Weights of a small GPT-style language model, trained from scratch on English Wikipedia: MLP 512 squared ReLU.
Each number is 200 + 40 x the weight over its row's rms, rounded and kept within 0 to 999. Layers, rows and columns count from 0. The size before them is the row's rms in percent of the matrix's.

# up: layer 10 MLP up, 512x128, rms 0.257, rows 3-55, columns 64-127
# down: layer 10 MLP down (transposed), 512x128, rms 0.243, rows 3-54, columns 64-127
up3,085,257,237,243,198,202,165,145,269,149,186,303,183,169,188,184,230,183,222,167,176,190,154,176,206,300,149,182,231,228,194,265,221,137,177,191,223,230,138,248,279,196,210,242,202,213,112,237,218,243,170,194,148,176,165,185,273,216,181,155,232,196,215,160,139
down3,099,293,175,235,213,174,260,200,177,171,218,236,254,216,164,162,223,174,194,244,211,242,189,224,137,291,244,174,262,189,233,204,158,171,189,234,173,209,169,244,194,231,259,311,279,146,170,194,203,225,145,240,204,211,166,203,222,238,205,217,241,236,197,181,122
up4,096,137,215,241,139,221,215,187,226,146,202,211,141,315,160,177,213,157,190,236,201,246,240,158,243,160,257,235,206,223,195,227,165,174,216,271,198,282,238,189,126,147,146,215,104,160,166,194,227,259,214,226,232,214,184,244,200,206,202,234,209,203,199,214,177
down4,102,89,223,182,224,105,211,151,230,253,266,160,194,168,194,226,166,112,166,185,231,190,176,211,255,175,234,189,219,246,177,164,231,170,216,199,234,230,200,187,191,217,175,211,124,162,200,148,183,204,247,233,256,185,184,225,151,200,240,143,200,164,223,176,208
up5,116,116,197,216,200,237,209,136,152,217,93,121,239,180,203,230,242,212,213,192,217,223,234,226,203,181,209,144,256,222,190,220,277,125,177,210,204,213,196,253,195,199,110,169,240,195,239,244,148,195,213,221,199,173,238,168,178,260,269,188,273,196,137,203,209
down5,115,197,246,169,242,169,193,222,187,249,121,191,169,269,252,213,190,166,214,197,219,196,193,155,177,195,268,156,258,119,183,185,205,225,241,189,167,208,254,144,219,236,169,214,219,159,169,219,187,178,278,239,207,190,233,207,187,230,210,223,150,277,193,192,161
up6,090,195,136,119,229,182,233,163,206,234,186,195,167,206,141,182,209,246,148,193,217,232,178,240,118,263,171,218,248,180,88,198,145,236,200,190,168,202,274,228,214,208,255,195,177,207,201,248,275,199,214,227,180,174,215,225,170,148,164,223,197,262,241,215,155
down6,088,167,234,236,197,253,280,174,207,180,158,149,191,220,223,190,178,147,220,230,218,176,203,167,166,223,137,143,198,197,256,225,282,194,199,242,192,134,266,164,188,231,241,101,278,194,241,301,123,243,197,197,279,172,183,185,209,181,159,237,186,201,242,220,204
up7,087,169,213,224,217,240,121,193,160,150,142,215,156,182,162,209,177,155,172,240,210,182,245,218,176,233,203,241,236,159,238,149,205,246,209,168,165,205,225,187,191,175,218,168,140,181,183,251,166,204,165,234,240,215,229,180,278,149,156,247,226,198,153,246,133
down7,092,220,233,239,238,216,247,295,167,229,278,269,217,237,236,180,137,165,232,159,182,230,129,246,217,172,184,268,169,180,188,170,212,145,237,225,190,259,151,240,142,205,172,106,154,247,254,223,226,239,234,208,183,235,187,133,174,197,189,257,210,140,187,193,196
up8,107,149,203,183,160,133,306,177,253,167,227,224,183,128,215,184,177,180,251,150,211,151,157,217,213,143,162,191,205,153,177,274,196,166,140,206,225,256,138,196,214,212,174,182,193,190,177,283,213,139,234,239,228,199,257,215,260,155,210,246,204,203,224,239,213
down8,101,170,206,164,271,204,232,156,162,120,236,209,215,117,154,113,219,179,173,284,240,208,223,176,153,181,147,254,208,176,155,198,281,112,176,191,128,141,234,255,170,155,180,243,204,222,256,223,209,180,178,169,271,191,191,130,212,178,230,194,195,212,202,211,181
up9,103,264,195,180,210,227,204,130,242,217,247,259,197,235,186,263,262,250,177,175,155,149,130,202,180,220,192,205,223,192,233,155,250,271,148,252,227,200,173,149,137,189,156,215,257,158,167,237,205,208,190,244,153,185,230,172,230,139,153,119,198,193,181,173,167
down9,103,200,195,282,258,218,211,56,197,203,225,159,176,180,270,226,209,182,189,233,227,160,189,165,134,315,247,144,243,210,172,160,134,192,285,174,225,190,252,188,243,205,258,212,219,134,222,159,172,200,216,166,209,172,174,169,181,134,170,163,209,146,194,144,192
up10,106,126,243,126,168,209,227,170,283,166,202,185,228,146,224,171,275,176,231,181,169,219,164,222,221,260,228,186,193,190,173,256,215,146,148,156,207,263,239,221,206,217,183,147,124,199,133,198,159,163,248,194,193,203,170,196,189,229,246,119,241,181,198,196,215
down10,106,225,303,242,245,193,212,261,107,169,185,175,231,296,227,212,232,199,150,208,111,220,227,179,186,191,186,207,221,211,208,224,227,160,196,160,189,138,186,168,230,183,211,106,210,200,254,181,229,150,223,254,183,181,177,173,153,187,147,152,244,243,178,212,142
up11,107,191,201,222,225,133,249,161,226,227,134,228,287,163,260,259,179,198,292,276,137,246,265,223,272,152,189,219,222,195,227,197,280,192,220,256,113,184,202,253,195,187,225,199,189,175,180,275,206,260,261,181,190,153,196,130,158,181,234,131,222,178,232,286,196
down11,101,219,151,236,135,189,126,189,213,278,268,193,174,201,193,231,210,208,188,193,203,246,196,199,180,132,248,228,274,204,237,226,172,197,179,253,225,206,246,196,191,191,116,232,245,172,158,130,198,196,182,189,150,199,198,251,163,171,172,184,259,147,136,180,204
up12,106,177,253,168,208,125,200,148,223,225,203,197,219,272,192,128,183,211,192,230,211,211,212,170,201,230,144,174,205,240,133,216,189,232,172,188,157,246,173,267,210,256,179,203,171,168,228,233,249,232,151,234,242,184,176,236,202,180,177,187,165,162,136,240,145
down12,104,197,250,201,157,217,228,240,208,245,199,137,213,193,259,161,198,168,201,177,284,241,229,152,249,189,182,187,179,196,186,208,210,181,159,207,266,227,255,264,215,180,143,262,170,168,213,182,164,235,251,280,210,207,191,213,218,161,175,169,203,218,191,158,203
up13,105,194,161,143,267,210,161,139,183,169,123,218,266,176,122,237,156,227,248,162,273,162,207,169,185,225,183,135,215,237,189,204,252,213,242,205,264,241,117,229,239,160,219,224,216,160,227,285,209,174,183,204,242,191,190,186,216,162,252,190,180,181,173,178,174
down13,106,173,251,152,188,163,281,191,170,181,160,201,157,233,148,216,202,260,283,140,237,179,181,230,188,247,194,303,268,238,261,196,243,255,234,173,173,185,277,175,129,178,170,218,214,210,230,223,213,181,122,177,209,247,192,277,240,184,215,144,171,203,263,176,128
up14,097,232,197,106,200,161,252,237,203,184,202,267,101,181,123,238,235,209,155,168,248,117,223,173,279,172,205,225,204,176,222,178,190,264,186,265,128,215,209,184,236,230,206,215,157,221,161,181,261,227,162,242,233,166,227,199,225,161,176,179,209,179,251,159,213
down14,095,150,166,227,269,213,244,205,197,203,182,265,190,230,140,220,226,209,189,125,165,176,183,266,200,231,205,165,202,261,280,244,183,181,157,247,191,221,235,221,117,192,182,245,241,202,185,251,168,178,163,192,212,158,160,166,216,181,116,225,187,267,180,184,236
up15,100,140,224,247,253,192,238,105,253,214,220,208,180,322,198,259,177,214,155,179,146,210,134,211,177,244,174,205,206,117,236,275,197,167,193,193,220,155,194,219,247,128,210,176,202,189,182,186,172,119,219,242,165,222,191,131,262,203,236,138,184,212,183,217,190
down15,099,170,212,250,147,170,185,267,224,244,267,160,160,217,149,188,170,204,215,145,213,212,190,215,178,139,251,99,172,219,181,206,150,139,158,204,164,172,213,226,245,189,228,219,223,261,202,217,171,186,206,184,177,233,196,183,173,218,291,223,173,144,160,267,193
up16,111,201,174,202,221,106,246,254,248,110,190,179,228,200,200,212,254,181,172,174,177,194,160,231,218,235,192,187,182,167,95,182,159,180,195,209,166,255,254,201,220,196,158,207,130,139,227,141,223,206,198,170,181,245,157,242,148,231,200,233,193,202,212,187,134
down16,107,150,171,168,207,159,151,251,283,242,164,232,223,212,255,276,153,195,216,170,186,168,194,241,220,213,211,202,144,197,174,240,178,180,270,189,227,166,174,242,182,251,215,275,143,191,287,140,218,208,123,251,183,257,225,213,177,208,204,152,266,198,245,142,267
up17,097,251,196,165,244,311,184,179,278,189,251,204,186,158,244,228,208,214,201,176,207,166,223,191,205,114,209,142,195,232,196,269,207,161,217,206,219,255,184,161,167,197,211,215,204,218,251,224,151,247,219,224,216,188,161,284,201,163,153,278,230,188,169,162,263
down17,105,219,246,201,183,188,165,197,170,231,241,208,208,204,218,226,207,212,153,141,209,237,194,157,184,199,236,211,182,243,241,248,199,149,145,273,210,194,193,191,220,276,209,235,264,215,202,172,124,150,222,174,198,190,170,195,270,164,149,268,304,176,204,205,149
up18,113,211,232,206,223,138,213,223,227,178,145,176,164,261,247,276,222,162,169,226,183,252,145,196,195,137,210,159,246,152,141,218,216,289,186,221,249,238,187,204,192,214,228,205,169,170,176,135,217,230,178,244,187,190,223,191,108,258,216,157,202,203,157,268,192
down18,108,192,192,207,212,188,169,99,207,227,146,262,235,191,172,172,189,248,219,175,182,214,251,190,231,153,256,146,256,222,225,189,256,201,192,236,168,165,188,270,136,156,245,227,234,198,140,187,249,207,190,238,207,183,234,221,212,208,234,165,220,201,162,258,184
up19,101,165,190,146,213,165,149,238,181,170,132,273,187,166,197,250,205,200,207,193,206,179,134,137,175,200,187,187,210,175,161,184,179,214,197,144,207,171,274,202,222,288,203,191,193,176,142,161,220,224,248,131,245,194,204,234,222,246,227,122,240,218,126,277,203
down19,093,198,189,176,188,191,200,180,212,186,297,236,205,199,250,205,177,148,186,230,205,167,209,216,180,171,219,139,213,169,173,177,210,162,222,126,186,177,212,120,136,212,241,169,177,278,184,160,225,173,177,215,207,208,209,208,201,233,196,197,254,224,289,200,275
up20,096,197,222,197,216,184,260,242,250,246,172,220,230,200,171,205,203,155,214,154,237,200,217,192,231,163,226,171,214,178,191,249,161,175,203,232,227,141,177,250,185,158,183,187,276,158,215,181,202,198,171,273,180,153,133,204,227,236,218,244,233,202,295,238,183
down20,097,200,168,165,216,159,283,211,240,211,131,229,161,220,301,151,219,213,177,196,224,273,160,218,305,217,166,225,164,203,233,149,149,243,193,233,198,167,185,214,245,236,166,265,139,109,180,170,210,199,208,183,233,88,198,163,205,213,115,270,184,268,177,194,182
up21,094,226,216,182,201,132,247,176,236,209,186,200,173,224,221,230,258,164,125,196,86,240,178,281,278,234,230,172,259,239,189,208,169,198,179,185,215,284,191,284,203,233,158,175,231,188,183,242,203,222,228,192,174,249,132,188,200,165,249,159,238,148,238,198,150
down21,098,157,216,184,219,139,195,238,235,211,201,190,221,152,193,114,266,200,217,240,193,222,156,231,240,199,190,340,215,154,247,198,202,166,237,188,268,185,174,162,292,176,162,255,231,227,187,194,162,242,225,188,194,217,265,130,219,274,198,212,214,177,174,192,148
up22,102,155,270,188,241,216,185,217,209,227,189,301,199,252,192,225,253,189,230,179,169,207,149,266,203,266,146,184,183,157,124,201,150,188,233,225,228,139,168,205,137,186,251,141,150,181,250,159,191,222,167,180,169,225,157,229,212,214,144,142,147,224,223,210,224
down22,090,190,176,280,230,233,152,213,181,188,239,242,203,141,224,270,257,203,270,228,194,189,167,149,213,201,184,139,231,256,196,186,186,309,181,248,205,172,207,181,153,212,249,50,220,225,189,198,205,169,191,238,213,166,258,194,155,270,215,146,179,285,194,264,183
up23,088,184,198,203,169,161,223,204,180,247,187,200,198,263,195,186,281,217,269,293,272,156,222,180,279,226,130,204,197,217,265,171,196,263,227,222,177,189,142,220,196,221,228,219,155,238,180,207,243,195,168,222,172,220,170,189,203,263,207,149,246,185,158,187,233
down23,087,238,157,174,118,220,229,175,105,238,209,125,232,230,179,199,156,215,195,168,147,192,143,191,209,217,224,170,216,244,205,180,157,163,238,199,177,251,199,204,205,164,280,37,271,258,235,252,203,228,216,157,215,153,225,185,230,100,216,236,188,89,150,221,216
up24,094,255,217,193,254,223,226,181,176,190,193,157,185,168,128,192,234,173,158,258,204,154,166,228,176,160,194,202,249,182,167,234,198,202,172,239,255,193,241,250,218,179,209,153,238,237,172,182,223,200,96,159,169,157,264,112,108,219,207,268,220,215,201,180,139
down24,093,276,151,193,156,192,257,152,153,269,185,230,169,150,163,254,204,184,230,206,149,194,204,177,198,166,210,118,202,219,259,110,202,204,151,270,178,186,171,205,229,262,159,95,258,199,209,228,176,239,180,226,95,158,175,200,192,170,152,254,207,213,239,147,169
up25,094,243,170,195,215,213,254,221,207,209,189,308,211,239,239,240,201,180,288,184,153,228,200,248,164,189,126,233,168,252,236,181,192,216,104,230,218,234,207,194,231,217,172,216,264,224,244,184,268,130,271,211,126,230,204,208,157,264,141,201,182,222,166,203,150
down25,096,197,196,243,153,166,265,167,219,176,220,217,181,145,161,219,198,247,220,253,157,191,298,198,233,191,194,110,130,205,164,166,193,230,155,147,124,227,255,169,224,193,242,242,207,176,210,154,193,185,262,245,180,186,194,253,220,225,171,143,225,193,199,170,121
up26,109,214,217,165,216,201,269,225,185,215,214,212,175,219,291,224,168,129,135,249,226,187,188,185,164,162,252,153,178,165,206,188,147,171,195,191,152,183,187,242,193,211,195,246,162,185,214,246,151,179,204,248,151,232,200,172,166,252,193,174,172,206,216,239,123
down26,101,167,180,192,105,209,170,180,174,141,163,211,178,196,235,288,192,177,226,206,219,181,180,174,128,148,236,169,236,220,243,203,204,298,226,175,160,125,178,154,168,153,224,218,241,232,172,147,187,219,185,175,257,168,197,172,231,196,182,176,234,181,197,160,276
up27,094,216,196,105,182,248,187,174,169,133,175,228,176,169,180,207,225,197,179,201,243,170,167,290,256,123,138,213,238,169,150,256,169,126,249,193,193,235,263,165,188,244,227,218,210,175,198,122,267,236,207,229,165,199,262,247,203,153,155,165,170,208,259,242,127
down27,085,204,187,261,219,199,178,170,193,189,210,161,155,246,138,241,168,178,297,206,235,235,211,202,210,270,201,138,255,181,290,208,190,202,182,187,166,244,158,222,215,230,287,206,134,178,186,220,180,262,180,183,215,221,210,184,193,209,161,199,130,225,286,234,135
up28,098,243,183,170,229,175,178,168,156,204,242,263,246,200,148,230,183,229,166,162,204,110,127,219,165,172,297,177,217,177,189,247,192,208,170,212,175,269,206,257,239,165,220,196,223,248,228,232,166,236,126,237,257,187,266,144,207,223,259,174,198,253,221,163,149
down28,092,154,190,223,204,194,139,221,282,240,245,275,224,177,126,211,231,223,182,180,136,154,214,185,197,305,180,158,149,291,166,183,187,221,189,258,159,224,165,169,118,227,281,219,222,178,179,238,192,197,182,154,234,196,247,196,246,254,231,269,235,188,201,203,149
up29,097,229,237,177,230,145,256,206,154,57,242,235,141,244,175,241,221,168,182,77,185,214,166,227,139,234,165,240,268,211,223,198,194,222,178,181,221,245,200,203,211,203,161,232,181,200,211,143,206,186,98,154,158,99,184,174,176,197,253,185,222,147,224,228,196
down29,100,216,255,203,200,220,230,153,252,165,200,162,263,207,232,273,207,170,216,224,236,160,219,156,182,226,242,250,216,238,173,182,142,194,224,204,212,118,203,186,170,142,194,190,150,250,276,193,179,229,176,235,199,208,187,171,135,224,207,190,188,164,204,172,249
up30,096,149,206,156,195,255,196,248,196,209,215,248,215,128,142,249,216,151,260,140,213,152,214,231,175,194,195,161,189,243,250,257,188,236,240,227,234,216,234,179,194,271,145,164,175,198,202,219,216,216,227,272,154,203,177,159,290,173,200,186,176,123,239,225,227
down30,096,199,226,158,245,186,226,221,153,260,238,258,225,188,174,199,260,203,224,269,149,161,200,267,206,148,186,220,160,187,196,183,217,183,223,193,151,165,218,134,198,253,127,296,225,214,203,178,237,151,208,136,154,215,172,239,218,220,199,225,253,187,202,262,170
up31,098,205,187,103,147,248,161,161,296,201,128,212,174,233,143,217,141,215,238,155,262,136,213,234,224,251,152,163,212,250,216,290,199,213,190,242,237,232,178,203,241,247,167,208,146,111,246,267,216,172,205,205,213,183,186,236,267,195,183,150,200,139,213,201,178
down31,093,256,163,184,156,191,218,170,91,211,222,212,173,258,153,89,174,220,212,233,240,139,229,184,210,244,227,211,225,160,221,250,171,214,194,159,198,185,247,181,247,168,173,266,234,213,252,177,225,227,177,142,214,272,266,187,195,230,263,255,161,202,224,193,198
up32,100,228,166,262,205,236,228,155,203,219,157,187,212,177,173,217,108,193,217,267,267,165,215,206,183,143,155,169,189,110,207,185,232,167,205,226,209,255,145,240,161,172,164,250,178,247,231,195,173,194,190,278,106,258,227,239,254,251,139,201,214,183,269,231,209
down32,098,155,190,187,145,263,182,226,147,174,225,270,168,217,238,200,223,202,236,163,228,217,201,131,254,190,222,206,199,197,162,173,249,241,185,127,167,238,211,190,169,287,270,215,169,205,183,177,165,130,175,208,131,221,144,176,206,212,258,217,203,182,265,288,204
up33,101,207,245,196,182,197,177,228,175,199,173,217,178,244,92,209,152,242,157,217,228,179,284,214,167,201,194,241,220,152,221,151,198,186,245,171,249,193,276,234,299,224,165,158,100,244,141,174,156,204,246,162,185,210,207,183,247,166,246,229,133,261,200,188,182
down33,098,289,217,253,194,314,225,241,201,270,234,207,152,208,188,234,199,248,180,232,163,180,177,219,208,177,104,252,240,150,196,181,189,222,186,168,201,278,225,181,241,196,190,224,202,197,182,271,175,159,230,181,214,155,233,189,97,198,127,198,227,164,198,234,191
up34,108,150,242,149,224,214,290,213,220,213,250,206,202,263,218,212,203,255,162,146,227,191,169,180,144,178,135,173,196,234,184,154,210,158,132,193,285,201,223,178,171,200,162,204,200,154,232,160,265,185,232,221,258,113,203,209,251,122,194,212,231,158,193,230,154
down34,103,168,196,240,213,221,194,222,152,177,232,212,241,155,244,146,257,204,212,269,83,253,149,101,218,207,247,150,175,162,279,192,178,208,220,193,206,236,168,237,124,239,174,145,208,195,228,179,205,214,185,151,214,190,162,164,236,233,218,134,202,239,217,205,213
up35,093,187,268,135,219,173,233,166,196,236,156,147,216,134,138,183,192,210,171,252,240,158,197,182,215,309,182,150,148,213,192,221,170,200,164,238,238,150,220,138,211,208,244,191,210,162,185,129,238,247,228,175,232,164,203,214,246,154,183,257,178,170,149,225,212
down35,097,269,205,232,206,148,174,266,171,201,252,126,175,218,152,96,201,240,212,246,221,163,215,141,215,233,193,187,168,167,269,234,180,180,143,167,203,129,207,204,290,188,249,237,251,174,177,193,200,181,187,155,202,216,135,219,210,183,175,264,138,280,272,131,226
up36,097,197,169,271,186,231,202,145,145,317,159,218,231,183,193,255,192,252,196,251,231,203,246,197,210,206,205,215,180,200,147,243,178,158,233,199,272,222,266,212,225,253,201,256,201,211,271,247,158,132,199,243,187,232,168,142,157,226,223,134,207,219,251,210,220
down36,106,225,249,269,200,197,284,160,179,255,269,212,124,122,215,198,175,135,189,256,288,179,188,190,177,208,207,280,168,216,160,224,164,158,151,227,182,269,172,223,204,232,178,181,295,202,259,159,168,204,265,186,175,215,162,187,216,266,209,159,164,153,201,150,163
up37,112,147,174,199,231,162,216,211,204,195,217,267,104,160,173,259,279,213,226,208,207,171,159,219,244,180,259,211,211,114,207,222,196,234,190,248,184,282,176,165,160,289,132,255,173,202,188,168,304,162,135,171,203,199,176,194,218,237,192,194,162,215,205,127,107
down37,110,201,168,224,183,236,212,163,232,237,193,239,169,240,194,250,172,200,135,170,190,235,206,192,220,186,232,205,241,113,187,190,228,224,194,200,109,247,180,226,184,207,292,239,148,221,174,208,246,206,137,168,218,169,263,204,230,150,234,123,298,226,226,227,250
up38,109,272,238,168,167,248,215,140,230,246,210,175,195,218,220,223,206,182,205,236,233,227,298,214,234,167,258,176,232,254,191,288,199,149,174,145,189,171,206,243,213,210,192,210,182,214,186,187,233,271,156,156,193,228,247,157,208,198,230,169,150,240,169,240,160
down38,098,216,190,180,250,174,101,266,206,261,171,159,254,190,221,220,220,224,165,236,181,168,216,164,236,177,190,231,214,221,228,195,119,247,165,143,188,149,241,207,207,194,243,208,233,147,278,171,128,270,192,228,162,191,233,186,163,156,263,171,220,221,165,224,207
up39,085,263,180,136,186,216,241,228,165,138,169,185,194,195,120,222,224,153,134,203,152,193,227,223,256,143,209,284,233,223,161,211,242,187,194,244,169,192,223,238,176,161,234,154,211,153,190,147,202,226,218,139,189,150,229,200,163,253,282,208,181,216,177,209,190
down39,087,257,256,208,271,116,241,211,164,176,189,240,218,237,191,175,214,174,212,155,177,211,201,237,155,170,259,235,208,201,291,224,171,188,166,298,197,157,171,201,239,182,143,173,188,296,184,182,176,185,136,259,173,245,185,149,110,103,210,238,210,120,143,155,229
up40,091,177,208,217,120,243,271,184,226,234,195,238,200,234,188,227,219,215,288,333,200,230,177,178,189,220,200,139,180,170,292,273,237,221,208,225,131,207,214,252,249,170,261,219,202,202,163,164,125,192,166,239,219,249,200,148,183,149,195,206,153,252,161,199,233
down40,098,149,191,128,273,287,222,180,182,150,207,244,148,255,207,198,233,176,188,156,235,194,221,151,162,246,179,208,226,271,222,210,228,244,237,210,256,158,181,129,265,201,220,258,191,136,255,199,227,180,106,255,127,163,247,213,171,213,179,177,271,179,226,208,240
up41,107,152,304,133,159,148,210,224,221,115,211,116,181,194,219,123,211,261,163,169,229,257,188,159,263,176,157,176,193,187,170,194,251,249,150,203,171,183,211,132,249,182,206,223,139,184,198,173,222,215,230,253,203,271,247,113,216,196,157,179,162,240,191,234,209
down41,113,160,158,120,179,178,142,294,179,196,185,166,218,203,210,200,149,226,232,172,219,240,236,210,246,206,225,191,223,129,225,174,175,231,241,168,196,196,233,216,139,160,231,151,268,275,219,276,233,275,201,213,160,259,268,278,187,232,226,159,160,282,204,254,277
up42,096,197,202,113,210,170,257,254,198,158,187,211,153,145,258,288,207,188,251,176,198,214,187,194,140,211,134,174,255,131,173,229,214,185,182,230,216,248,198,291,194,212,175,158,167,167,258,193,176,198,279,211,170,215,158,250,194,175,211,208,224,211,241,244,185
down42,098,223,185,205,175,161,216,192,134,230,248,202,193,166,165,206,214,173,213,161,263,233,128,235,199,147,205,278,189,235,285,143,196,256,192,196,247,156,209,197,216,247,191,235,272,235,209,146,208,137,232,223,172,214,171,300,180,131,196,210,206,211,175,228,148
up43,093,162,211,180,187,174,228,176,229,227,172,199,230,251,105,152,251,160,147,246,237,185,198,190,148,105,178,198,174,113,182,178,250,145,233,186,141,181,166,181,248,186,154,216,179,201,224,229,184,249,210,184,185,184,229,164,126,243,240,153,155,213,192,230,285
down43,096,183,170,133,246,227,119,236,205,181,237,186,220,108,223,170,220,166,159,202,183,219,245,158,233,194,190,239,149,254,77,191,226,201,251,160,203,153,295,200,269,224,157,151,193,195,149,212,196,225,144,169,218,131,173,202,204,195,250,204,205,148,206,244,206
up44,093,158,235,168,128,242,199,180,203,223,128,212,155,223,199,237,183,149,184,193,199,224,165,162,161,275,209,155,189,114,195,189,229,283,171,215,209,178,159,276,111,164,256,210,234,225,201,157,137,212,228,211,224,150,222,191,184,209,186,188,166,246,162,220,223
down44,100,157,145,176,265,219,254,218,169,145,122,175,178,291,194,212,256,142,176,218,190,171,248,206,237,184,176,226,190,173,168,273,188,204,210,190,151,175,243,169,175,201,179,183,149,161,268,242,184,262,241,200,247,277,143,188,144,227,223,223,209,185,206,218,180
up45,097,153,176,128,231,196,264,252,149,226,197,172,97,194,135,239,240,227,181,161,248,206,197,214,137,285,170,216,217,133,221,204,226,200,137,201,200,174,157,267,131,253,199,185,210,175,193,242,203,138,181,93,161,239,208,200,228,194,229,253,247,222,178,240,173
down45,094,191,250,192,234,217,206,221,241,247,199,238,246,205,237,170,213,245,150,182,218,172,134,201,220,204,241,210,255,248,189,112,254,225,218,163,194,246,159,211,118,267,205,194,89,178,164,133,147,234,197,228,188,112,203,194,269,165,221,160,199,244,230,138,244
up46,098,238,186,210,201,158,230,188,176,155,194,193,217,276,266,195,175,213,111,142,187,226,278,150,179,195,198,205,166,181,153,179,197,216,156,276,208,260,197,183,195,169,220,266,243,137,193,255,224,184,252,175,158,153,307,151,213,212,141,145,175,246,200,183,166
down46,097,263,223,172,177,177,175,265,160,192,228,220,256,199,200,227,219,227,178,108,203,219,246,225,197,159,213,134,155,212,221,168,214,150,142,211,150,124,177,290,136,177,173,193,165,193,184,213,212,276,175,218,195,238,208,239,123,193,180,194,207,245,248,120,198
up47,087,171,174,224,221,170,257,205,245,213,197,199,101,198,229,211,254,219,207,176,237,227,221,216,317,182,179,226,213,235,169,161,159,194,209,127,283,177,216,252,250,300,119,203,165,144,186,184,160,153,155,223,230,185,140,203,152,262,134,261,245,165,200,166,183
down47,093,193,228,224,191,180,143,195,202,226,169,206,150,177,163,285,186,208,300,207,166,260,211,257,212,180,195,245,186,302,154,242,214,142,252,226,243,198,265,179,147,140,212,252,289,187,213,173,179,196,167,194,176,244,210,151,210,213,148,254,220,205,235,140,160
up48,096,136,156,224,258,207,252,191,173,174,117,252,228,171,80,164,145,260,277,213,211,165,214,185,263,122,214,227,229,198,228,240,154,212,203,262,206,212,249,220,245,227,143,223,122,225,188,228,153,175,182,189,174,158,240,162,210,262,234,150,151,156,171,227,214
down48,096,230,259,190,137,190,182,205,244,172,180,269,97,180,238,221,191,201,203,202,192,182,200,145,218,127,198,148,259,208,210,166,217,236,172,229,180,197,222,223,193,186,255,203,179,219,176,162,161,240,162,165,190,212,173,263,178,122,168,184,233,232,133,198,157
up49,102,228,154,185,141,189,250,121,138,149,149,232,219,206,165,252,222,195,213,164,243,267,165,172,171,223,212,149,241,273,191,227,229,194,159,222,113,172,170,128,189,237,195,188,194,212,219,227,179,178,260,186,139,195,236,148,158,180,186,177,179,158,297,210,171
down49,100,259,173,185,277,189,200,142,264,196,209,175,231,248,234,188,165,163,232,240,169,215,174,182,188,97,284,231,194,173,193,126,160,236,241,227,214,169,278,165,100,248,145,107,183,144,193,200,199,240,222,229,177,215,151,194,171,192,219,192,246,183,172,243,231
up50,097,237,192,205,307,176,269,220,135,261,223,267,197,250,172,253,260,162,194,210,248,181,228,148,220,191,160,148,121,189,179,105,188,141,123,191,250,226,200,211,153,208,221,204,163,137,167,191,192,161,167,140,227,229,217,203,190,243,176,199,224,188,179,177,173
down50,098,147,143,187,163,225,184,207,169,132,232,156,233,168,206,188,120,180,202,134,194,204,156,206,206,179,201,221,209,190,188,115,177,134,201,166,199,289,140,208,222,220,249,180,180,154,184,261,208,180,224,196,156,220,200,200,198,124,242,222,244,139,272,216,156
up51,106,249,154,176,105,220,246,189,243,287,168,258,216,242,228,212,151,236,229,159,222,194,180,271,193,174,245,124,159,201,198,182,193,124,202,206,197,235,177,281,161,208,196,228,190,203,206,193,139,177,205,246,250,209,213,247,201,224,170,136,252,202,211,203,225
down51,104,150,148,164,232,136,138,161,108,163,254,233,211,199,141,115,235,107,215,242,189,228,253,197,243,163,191,219,187,160,287,141,172,202,191,222,257,210,184,100,195,117,212,201,168,179,246,203,237,233,187,226,177,220,228,197,283,237,208,261,172,221,114,166,236
up52,100,205,238,180,207,192,201,160,134,238,221,173,210,216,258,277,272,198,135,170,195,178,180,185,156,249,186,225,232,173,163,187,136,161,190,173,250,220,226,191,168,160,130,271,152,218,212,193,186,241,112,191,192,253,183,156,218,144,181,310,179,174,108,237,178
down52,100,156,170,128,251,208,245,161,158,217,225,205,192,212,213,185,274,193,136,188,152,127,236,197,258,231,126,175,136,152,262,227,261,171,195,221,251,184,218,269,191,226,191,148,191,245,184,162,160,245,203,134,205,228,233,178,175,169,249,149,155,160,225,194,164
up53,088,195,225,208,216,110,206,188,222,132,152,227,224,220,161,211,190,188,146,170,177,205,218,202,174,180,169,117,262,222,198,196,124,163,252,226,248,155,171,210,190,244,201,217,157,156,217,98,176,210,135,191,166,183,199,158,198,270,210,202,196,172,168,262,153
down53,089,226,231,182,233,231,152,245,234,238,221,181,175,208,163,174,243,199,179,241,178,128,141,190,184,224,237,147,168,233,288,151,183,212,212,225,157,178,228,267,228,209,175,140,207,282,166,203,177,271,212,193,222,222,202,182,127,171,244,192,197,132,207,174,203
up54,096,245,178,253,199,149,101,187,193,220,132,206,164,119,201,197,219,281,154,199,150,142,199,258,180,217,125,243,284,143,140,208,181,250,176,183,235,229,204,188,207,204,264,184,194,191,183,87,271,208,228,130,228,173,245,188,140,221,181,266,250,184,209,228,195
down54,099,201,193,190,160,233,225,165,199,210,206,199,149,151,202,203,205,229,212,157,197,175,240,188,236,125,185,153,260,178,221,199,222,198,152,193,268,213,249,237,103,150,238,225,184,153,244,220,165,164,211,174,155,196,231,152,201,115,174,166,210,204,280,194,117
up55,092,223,239,200,239,236,171,143,240,119,163,197,232,248,155,188,227,190,195,228,227,216,159,239,303,241,224,165,201,284,207,147,204,202,230,134,199,220,245,187,200,312,178,217,200,190,164,174,195,182,144,190,225,247,244,241,228,152,188,158,195,193,129,200,248